config.yaml
n_layer: 16
d_model: 256
n_head: 4
n_kv_head: 1
head_dim: 64
d_mlp: 704
vocab_size: 2107
activation: "swiglu"
norm: "layernorm"
norm_place: "pre"
norm_eps: 1e-06
positions: "rope"
rope_base: 13800.0
rope_fraction: 1.0
qk_norm: false
attn_scale: 0.125
bias: "none"
tie_embeddings: false
parallel_block: false
init: "uniform"
init_std_qkv: 0.0167
init_std_o: 0.0
init_std_up: 0.0167
init_std_down: 0.0
optimizer: "adamw"
lr: 0.00136
beta1: 0.9
beta2: 0.95
weight_decay: 0.16
lr_head: 0.00626
grad_clip: 1.0
warmup_steps: 228
schedule: "wsd"
decay_fraction: 0.556
decay_shape: "sqrt"
final_lr_fraction: 0.1
batch_tokens: 65536
seq_len: 512
doc_mask: true
z_loss: 1e-05
train_tokens: 326400000
steps: 4981
dataset: "wikipedia_en"
Each number is 128 + 32 x the weight over its row's rms, rounded and kept within 0 to 255. Layers, rows and columns count from 0. Numbers have three digits each. The size before them is the row's rms in percent of the matrix's.

# v: layer 3 attention value, 64x256, rms 0.0302, rows 9-27, columns 0-63
# o: layer 3 attention output (transposed), 256x256, rms 0.0386, rows 9-27,73-91,137-154,201-218, columns 0-63
v9 105:145155069102143134105125104074068127134117080133188164099165123162121106112149153106179090136134138122098098146095126075131108148066155062114123142223124164088167125097148167150146137148092110
o9 114:124150083148133159103078045128162122133119092130084166088046118140113233095081127158142061123094088095139141170114114064103178161155091122142143153136139141079182164116057115102142167168131152
o73 102:117169074133138130073098128105107153132108180119092156102126152156087159102120168113134031132120171090142071099153108099131159126103185077096088180103105153095108137095084114156153152145069104
o137 115:120081079131160127091147117086119125150061158132123163066130151129145160131111148133110092117117133101133042115092140135159099170100124134088076147099109108107108180111091153132162146129062100
o201 105:103148151134139176108199093108120073133122147155130143078093126144161105131097214161147121117073140113110080173135133161155133199161121133078114076136117090160133111077099110183119135132117085
v10 096:132135138225049122121102106109148098136115118110085155130100152114107135162140119113105116158121138128160117079137138150157145125137126126143166128068081115150119159112073116072158156180079133
o10 097:171162118140170151160095094075138113127075176085143091160110153116094144111182146095107110190079101113105207146112078161125153124106114154143151133108161078185146177112091126112094147122106215
o74 084:161102139098096144152145154159149088145081156157149096186115120066118092156074122130116140168209163093186145112071108172109170123121177178121127113153134157135167098145124056117100185154105133
o138 092:152097111118131175095135113157132157103159178159128111116114131088101097174125145165115134055115109166170128152139102150169098142166105131150200140132125161166144198111060125097083170126151147
o202 097:160093060106172144148154168093154148102138140122103093120137131105110113107147178151159151061090141168165089212159106129087136171181121124148134134137165127139155187102106146099140070087169113
v11 110:083082104166160100113116173126126065139089138119179088154081115086106118194168160182176115102114089101111176107119117106107167197184103116043105148108105159133163172145143128126119131094128144
o11 099:151167155198140167125078105119132117099167094137160119176165092152189099159160149103120093159123119107182115144131089116111134129083113083199086133166112147096120177115128125089129106182134149
o75 101:118101148150108134158190108104123117192220116126160129111105107129138057124177061114132146127058156216134148097138124136151054140191143105222123139125109143116082097133182152136147120134131174
o139 114:154112183145111099101104124135154100178168135118183104160124130188183074130109100092138117114102147155168124125149103119079057086176140121224136135171098109135139135179165096115112139133154142
o203 112:113141087103118122095086140147048140145083137058153133169116115167129132090132092105113091144123137101152157131138099113122166062187184024141126165087091136114145102162168135135119176149158103
v12 110:118074093112143165124162066109127097127121113102102055150111122109092138171071124135116135127151123053095099137145116091118141145102144120150121109112111147085171133122180129102149180156106119
o12 103:144109118129148077069150176084075100158132127121123141111137070123125073118170063135154078112145135075128158143107077111199128140124144132168165186075149161130165108090214099136122198137186140
o76 108:124123128127123134131124118119091153093085164136169157131096089103110120131179048118179139039092130149129152217139141113199111133143100108083097128088166115182134115158139137157162143111162127
o140 104:111152103098105140153150217041135137105130128105104061147127115134164163150095080154161142106067123139110132089199207127142194111077155165091103155102138109148113078099149151123109115103129083
o204 107:114092124108120138098111080077137129151156162146139117135142094181165105101112065130130185066119158108153166160136140169100179125175144137153088062079124130202118103139106128140119125123110146
v13 110:094177180158114137108143176080096091135104151153188159123131158119100104093171056139132166072144111100112167080125177157206089157119078132192119113113179113126181126157186124119165084102090147
o13 086:139082202084098066067113087155110110114152056096110114146103077135140135188112112107130090121134139121129174136177080199130104098171137110125136144169073111088078188068140144132164129187123136
o77 100:120122096141082164095135138084190137120151139162119116163059088091101076239154082147082153104074087114098190094138098106146126132223105148204111129136116121060089134113102101170094143104137151
o141 104:097072096143132098126151109099126157133155139175128186114138139164178113162085071090092100160152104122129089137112105087125109089138096030168138110118094090134065123130109122150173196115109178
o205 115:138139121187109068112092139122108178160111116113115145121103116092160136164107107140142053142107169150120112140142135142146106084131152084116116216109100180092134074063138128145105083147142130
v14 088:106141120178136126121118135165125154126171149171151149097074109116126179027124120126134108155121099085152119137135152168096087120096026097110155122185121100115099099109167142109159119161167144
o14 076:126146133183096082103095146101157120150124111160153125163129114098059166131160182117159102151124101172113082128158122112089166101156139159197135119134141108105158161117098144110078147189090139
o78 089:139102127100100107093064074135154159163150093121122144155100136150105136081084225124108148155161178144167100049131126146086173146114129118146144136149111131142171108117109087168100131092101184
o142 090:144102168131120140078122119165119102126142123150098157124114143147120090151072123121175121059169141121160050152129113074131133134114155119152132172140134140138115111138091118088127127164168150
o206 101:101094045128116106150127145112090085103106110124188088140128142087139105075120144133144151165181176147153106140165200113144119083209116115155148172153143186164135124129081120148076086119094120
v15 101:126124128071114107092079161130082155131110125139104110098132154076122094165122179136104116155107136065176098135114117125126110125124125154101095159098126103129136118105133101119114060089130127
o15 089:110145187121142145208086149169163098075085138122166096094102115085147164137105098135115146127125099104153118178107089131124145165207092109169172147081139160153090141140134141162116129139134145
o79 102:126144113118172165199153177133171112136121098097055152134086119120147132080116000108107110176152194139103074026116144160152154095163137106126169132109151166116119129133142135099122066142126149
o143 105:143113118155120099130182120125100103139144118134081112124157143106139120115129136111116138177118166165122092143099095146108075171203133126119149110127126122155197198104062080106131165107175128
o207 107:085061057146137083170137128144162147096139098167142135074213103100169099071194147103143182136102128145086152108130141123106088138118128133140169104133120131080133127102140121114111142087158124
v16 105:137118129126161092153171138095169145123117073116182139114120087101099118072135107057089079103129118145111157153147121078101160142100097097134058112126127103131085105114197149166105127146123110
o16 096:174106134130116131077180156109091114123154128112097135132136117140081112125111149095112104137055195119104204071153102166133051198146125106098154131094148135163130086058192105131125124150185140
o80 082:139144124114168112117104125169161106141107123137099113140163167128142118052084155157079098156114204105158143102153140128105092107052143133085123138140125095113162149133131071158183153124136129
o144 109:146140093083189136108092175120144128126143115097099157128098161108142136071108115150114146087152124149142078166163178117068132139125134150107123161104101121099121135161136094141204109171089124
o208 116:158165074112138124164108084123122118078111113119148109138116140133134096121104113163112147103168124135121164163146149143115068114083146151094108155141129116155092072110110127120214151169135118
v17 107:146124157136115206135095142134138082088136127083184160146139130141091144130171135202153127059144137099156122152119145103130156141126121114149094153171143076166134182155064106179098165146112184
o17 098:116154098151137115108102072091196111144161121098131111095150152119172112111164244096063168172179106112124163103167123087094123077128124097140116123130103071107109165142099085146131143094073099
o81 115:150139162110116131090154116135144082146158124127153085107138122159141160103153224128075200137156125079107159135154144137146082101119174100105109132173095107124159181109080128140109116115118098
o145 109:133178121120129136149150124163173118153124115121120132148106110128108105121114167092129143142215165138124232164117113160092117128154148144147170097159106071144103164152111107099197132148129153
o209 089:080128076053118148136139117127176149154158084152072117101108113103111120095092123122156177181125083100120168151146153142131102107095122167106165182108104159132149119163108100096181106114055116
v18 102:115159105105132132121111150128129119104091145137110069153115122111199128133143125083199107128136090114096119191140163110164132129167110076124145110129124175201144163149116169158160150071133123
o18 096:162113172124137126109080097115099156134146102148118146107100124163150193099060113130124105137185108155139196104087085112130169126144088138141152091122153100089168160069129110154136123153137194
o82 122:090083133122140139089163140090065151136141180184093140096097158113135077127127188123100108111127178146159092098162106091122165150126141108148117140060112179123085137067106122148154164135081114
o146 108:164084130147179124111133168141138151173076128131139154075096138152153096133117132138073127136147179137144059153130118141104064140132146153127110091100059115097128121150139137151165171127102148
o210 104:122166171093147166122137157108147094117059143159156107086131168119146111119100218154102189139107147139122139102134129136164146154151081160095114093144146149125109090197181130211163184110078145
v19 097:138100083116099087152131155161113103059159163097106095130149156188111131147168074187086091114082107111158141054094095170161083150165154184091176162140149127104152155075205135118119113128173145
o19 096:205142144126079095111161150098095119108095113094134134101143088080169092176179160131102146110126135095114161109126097126207150144146115094146149165092102119166145109124137098097127075150212121
o83 089:112136134104079138154133074158135173115143171135105162131139088105140105148162049085119187061112122164163149158080147169150131137171137102101128069134163133154166110118109129090107092090184149
o147 100:097130161150104167116091110119162178066177174134163114148157095141133144162122077119194121114171095173125122110106129149136139094139113136140161086152150116147156082153097134088089063148186122
o211 096:140076109157079102106121109109163198187109137107157109223187095129148138084176082112165151098117165143143131156123155140123176127161159105120082117141099149167117128138173120115098060080121126
v20 093:140161082150087153118125071180153118067107118077059138099143143164122097138141090170094113125126147196132163150139141100146134142090144177177177177137138091095161066120099122155096131090159102
o20 089:132187046156124092180068092102113158110139136065163098122116160102187126146151101113145160200121094134104134147160102096112171147142128121135165160109139118104125170174127120150085109083110149
o84 099:122132108139079106101069128143120121065101201144063121166164100142091154152157137109147143150158115109125086130121136150130082105146130102084085123144128115154191155144068073147133109097126186
o148 092:145148160126102120127180173100122150145119124120105138096161127157079122090095147116115112109159158142105126124108152142158139152100150132052098088174157116153084153123071120137177206192152147
o212 100:142056125070160132119157089096141145163114166137210108092148200092167120122147154138161197106131108107116145163107198132114135162214109129116128123145141202181138185157114152139181102106095148
v21 105:088119117074134143065115136207167125135064144107089165102090105107068166084154159128196160108141175095104081117152143122092108083157169133107128105138126134129171140110132131173152125130122122
o21 108:080145134157127167134040119163161089095149116114117129101078100074154149145095218124125162111149115105072143119135140076146196159108079146143119142108116161120177113186074144101113105125190119
o85 094:117090101135119079110139094137105124147125185114145143094115108114114140090148160162115159176150157110146072134113128086067119106099206104129116133130181174140135128075118165123132125102125127
o149 125:125147095126131148114120086108119077161158113110117104126126134153101138076093154115091108129187134139154134146064078162056098142175131185172185120175142093155153160132080120092136169125206173
o213 111:121090061093104160137145109117118104145102062111122117089134144101159118041156087118107173145166137098113153162108130092111103077115117138128141127148122145148062061144150138083183153116176105
v22 101:168149119154092183165125108160161176135059138107119134159108023150087101161085193125096085085125159119116114159136114140166112128114127076188145143172095144139096143126117140127124136127161156
o22 090:078119129169112043125158117066157184157183110119086108081061134123077098159169163145115122107153139130146057047178130161194132135132151132127095132125116171103159108125083108159119127165173109
o86 099:164122212197099073099091096144138119110154120133109088137172095175127155157174191141084143136114061082133134081129130173136083098152129104106067136155128075119141158132081157123104130176048161
o150 110:106198151133119063144105101101140092087138160116167149117155116138145150117100134124110130148178097153126167095100127095134192095075154151111153098145187146132096100135135118084091134129115121
o214 098:103166185144105125159121121136161135141115112071101122084135143114126160140170052096124160080173130094088099100149109139108113104104147121159088089118174131098093102177173150120172117190117098
v23 099:149102152162123121148178112165141153106142118135089100134119123131092100198134116131115077073096156077110143082108059140119149137125100109130077168135077190032097092138130094120155217097078101
o23 111:155088166091115110164151095140086136112117111129118149189130188162076100119099109166121109128017122076154158106167116126146033183142119076122163148109166162160147157053151104117063126144167158
o87 101:161118070125125094132156178096127092133093127117154097154105127104102135159100106171173108131117138091139142128105132160130116118129122201105151139133122123134131082132184156101124101201124136
o151 098:122141117123123103136073130142059116146110178110107133129073181081140147129135143134143158177086106194083121091125175187105131146187101159082129140093125153108124104126125116114115095094107122
o215 090:177191213174150132100137074142148104074103134165098115111122127147152134147095154125054074118102108092103119098158151114131131131188210127122098153130106061152122110134152097106109126122163134
v24 103:167136060140138129132137199167158115094221133139108183168135100148151131127094111080125095174142111171129134122092152146117145130136117191117207098131122112110133086170126131194155130122036057
o24 093:198091100065092092102180140110085115154124166107072146045169132117133156158123080175147148038126155178140159083143169126152146122142142150115118066168147128049117068137109190138167091160204163
o88 099:110099108123117136142082076055158150139102164166109199078121113161160091140160147142112088066122139127151097180093095112090156110163118077165158136137125161098109133174137121139173085122129160
o152 102:104123091100155170142133119110085157160120123135134135080094138134117124134203135163133155120086113102110072065195200113138104141056154123058073128087099109109099071155117146124154070110087136
o216 111:158182157124157097106176113108145108110136180136125092122144141073152115158230181134145131164132108191150162097135181117142132136092089161103082093140107161129116169199117156119090122062057125
v25 096:079122126181155126128131066110120162109147087204160164110104136068067097159086124142146072117134133098136097156083026099092183089107112124116094123110162157145099143165115148087165122163192144
o25 099:107162133157124144167170098090152129146188138101138120159121124178133112113102145146149078167064110142112120085108142093097117172183128154173133115165111105161079061140129154147132147118120160
o89 096:107142141114084073147126100173177105125088103101162108112086164112085117126104125098099143096115135132126114160147126114142155119134163154119131112117165130199162114170130186096132165162170166
o153 104:106119161097177103113131122178128102102227167127123106164130187159114109132148091084155141116149160149113142131108145184134074137098095078116186124134114177214185127104151138118069128080182160
o217 095:194143125155147145100146147108106118155177105081080105150165149163117141109140101064121065121180183143170192126042170100165074101129118150121164136113111138104179150110147172170124081163167169
v26 095:113140188136155100077134199162174155133154084129082103088143161142133143083101101151129088097092134084150084164083150137119115126172152152130137130120143100179128117126109130171133101161148130
o26 087:110148116150124145186069138142147098092112125127141118150143130168146144100147171087072168119123069095146158134091148104142140138142094096120173134146091120131073147151108131159139060134091114
o90 094:107111119146148136178128115078137156157169088140066151097094115104238106078148120137119157148136175149115116096128108148150127159179185083128135164105119176143135113061130099106094080160098150
o154 098:159072157166130157150124135144075094130131137147112121124097132123121066095188139147131162108140123100143141136099092112067052179163144111161163144110074128129134153113114145113081143114146185
o218 105:081083117130159108136136142166141133076100118120134114131138116084181132047143156139153121173186118125121159106160158017115121139109134128172173152178096216094132100141141156171085126130108110
v27 100:179106088139089160094129136137102106052135116140170150125150173086200161160169141155160178134128051068096119076096146150066126092152128105154100141084148119139146118157124146078093167132143148
o27 084:150076131172109151092099148180112159140152109164163154117099146155115172137090182125142103180186118169121147109153133152041110105189071124159165056171101118132161121128072177143075152154066145
o91 091:122107156091122149111131138133120100160115130155137084130112165105135110136092211111079123132113160130158157099147137078145122156101107140163141148143138160146094127089131113181098157071140127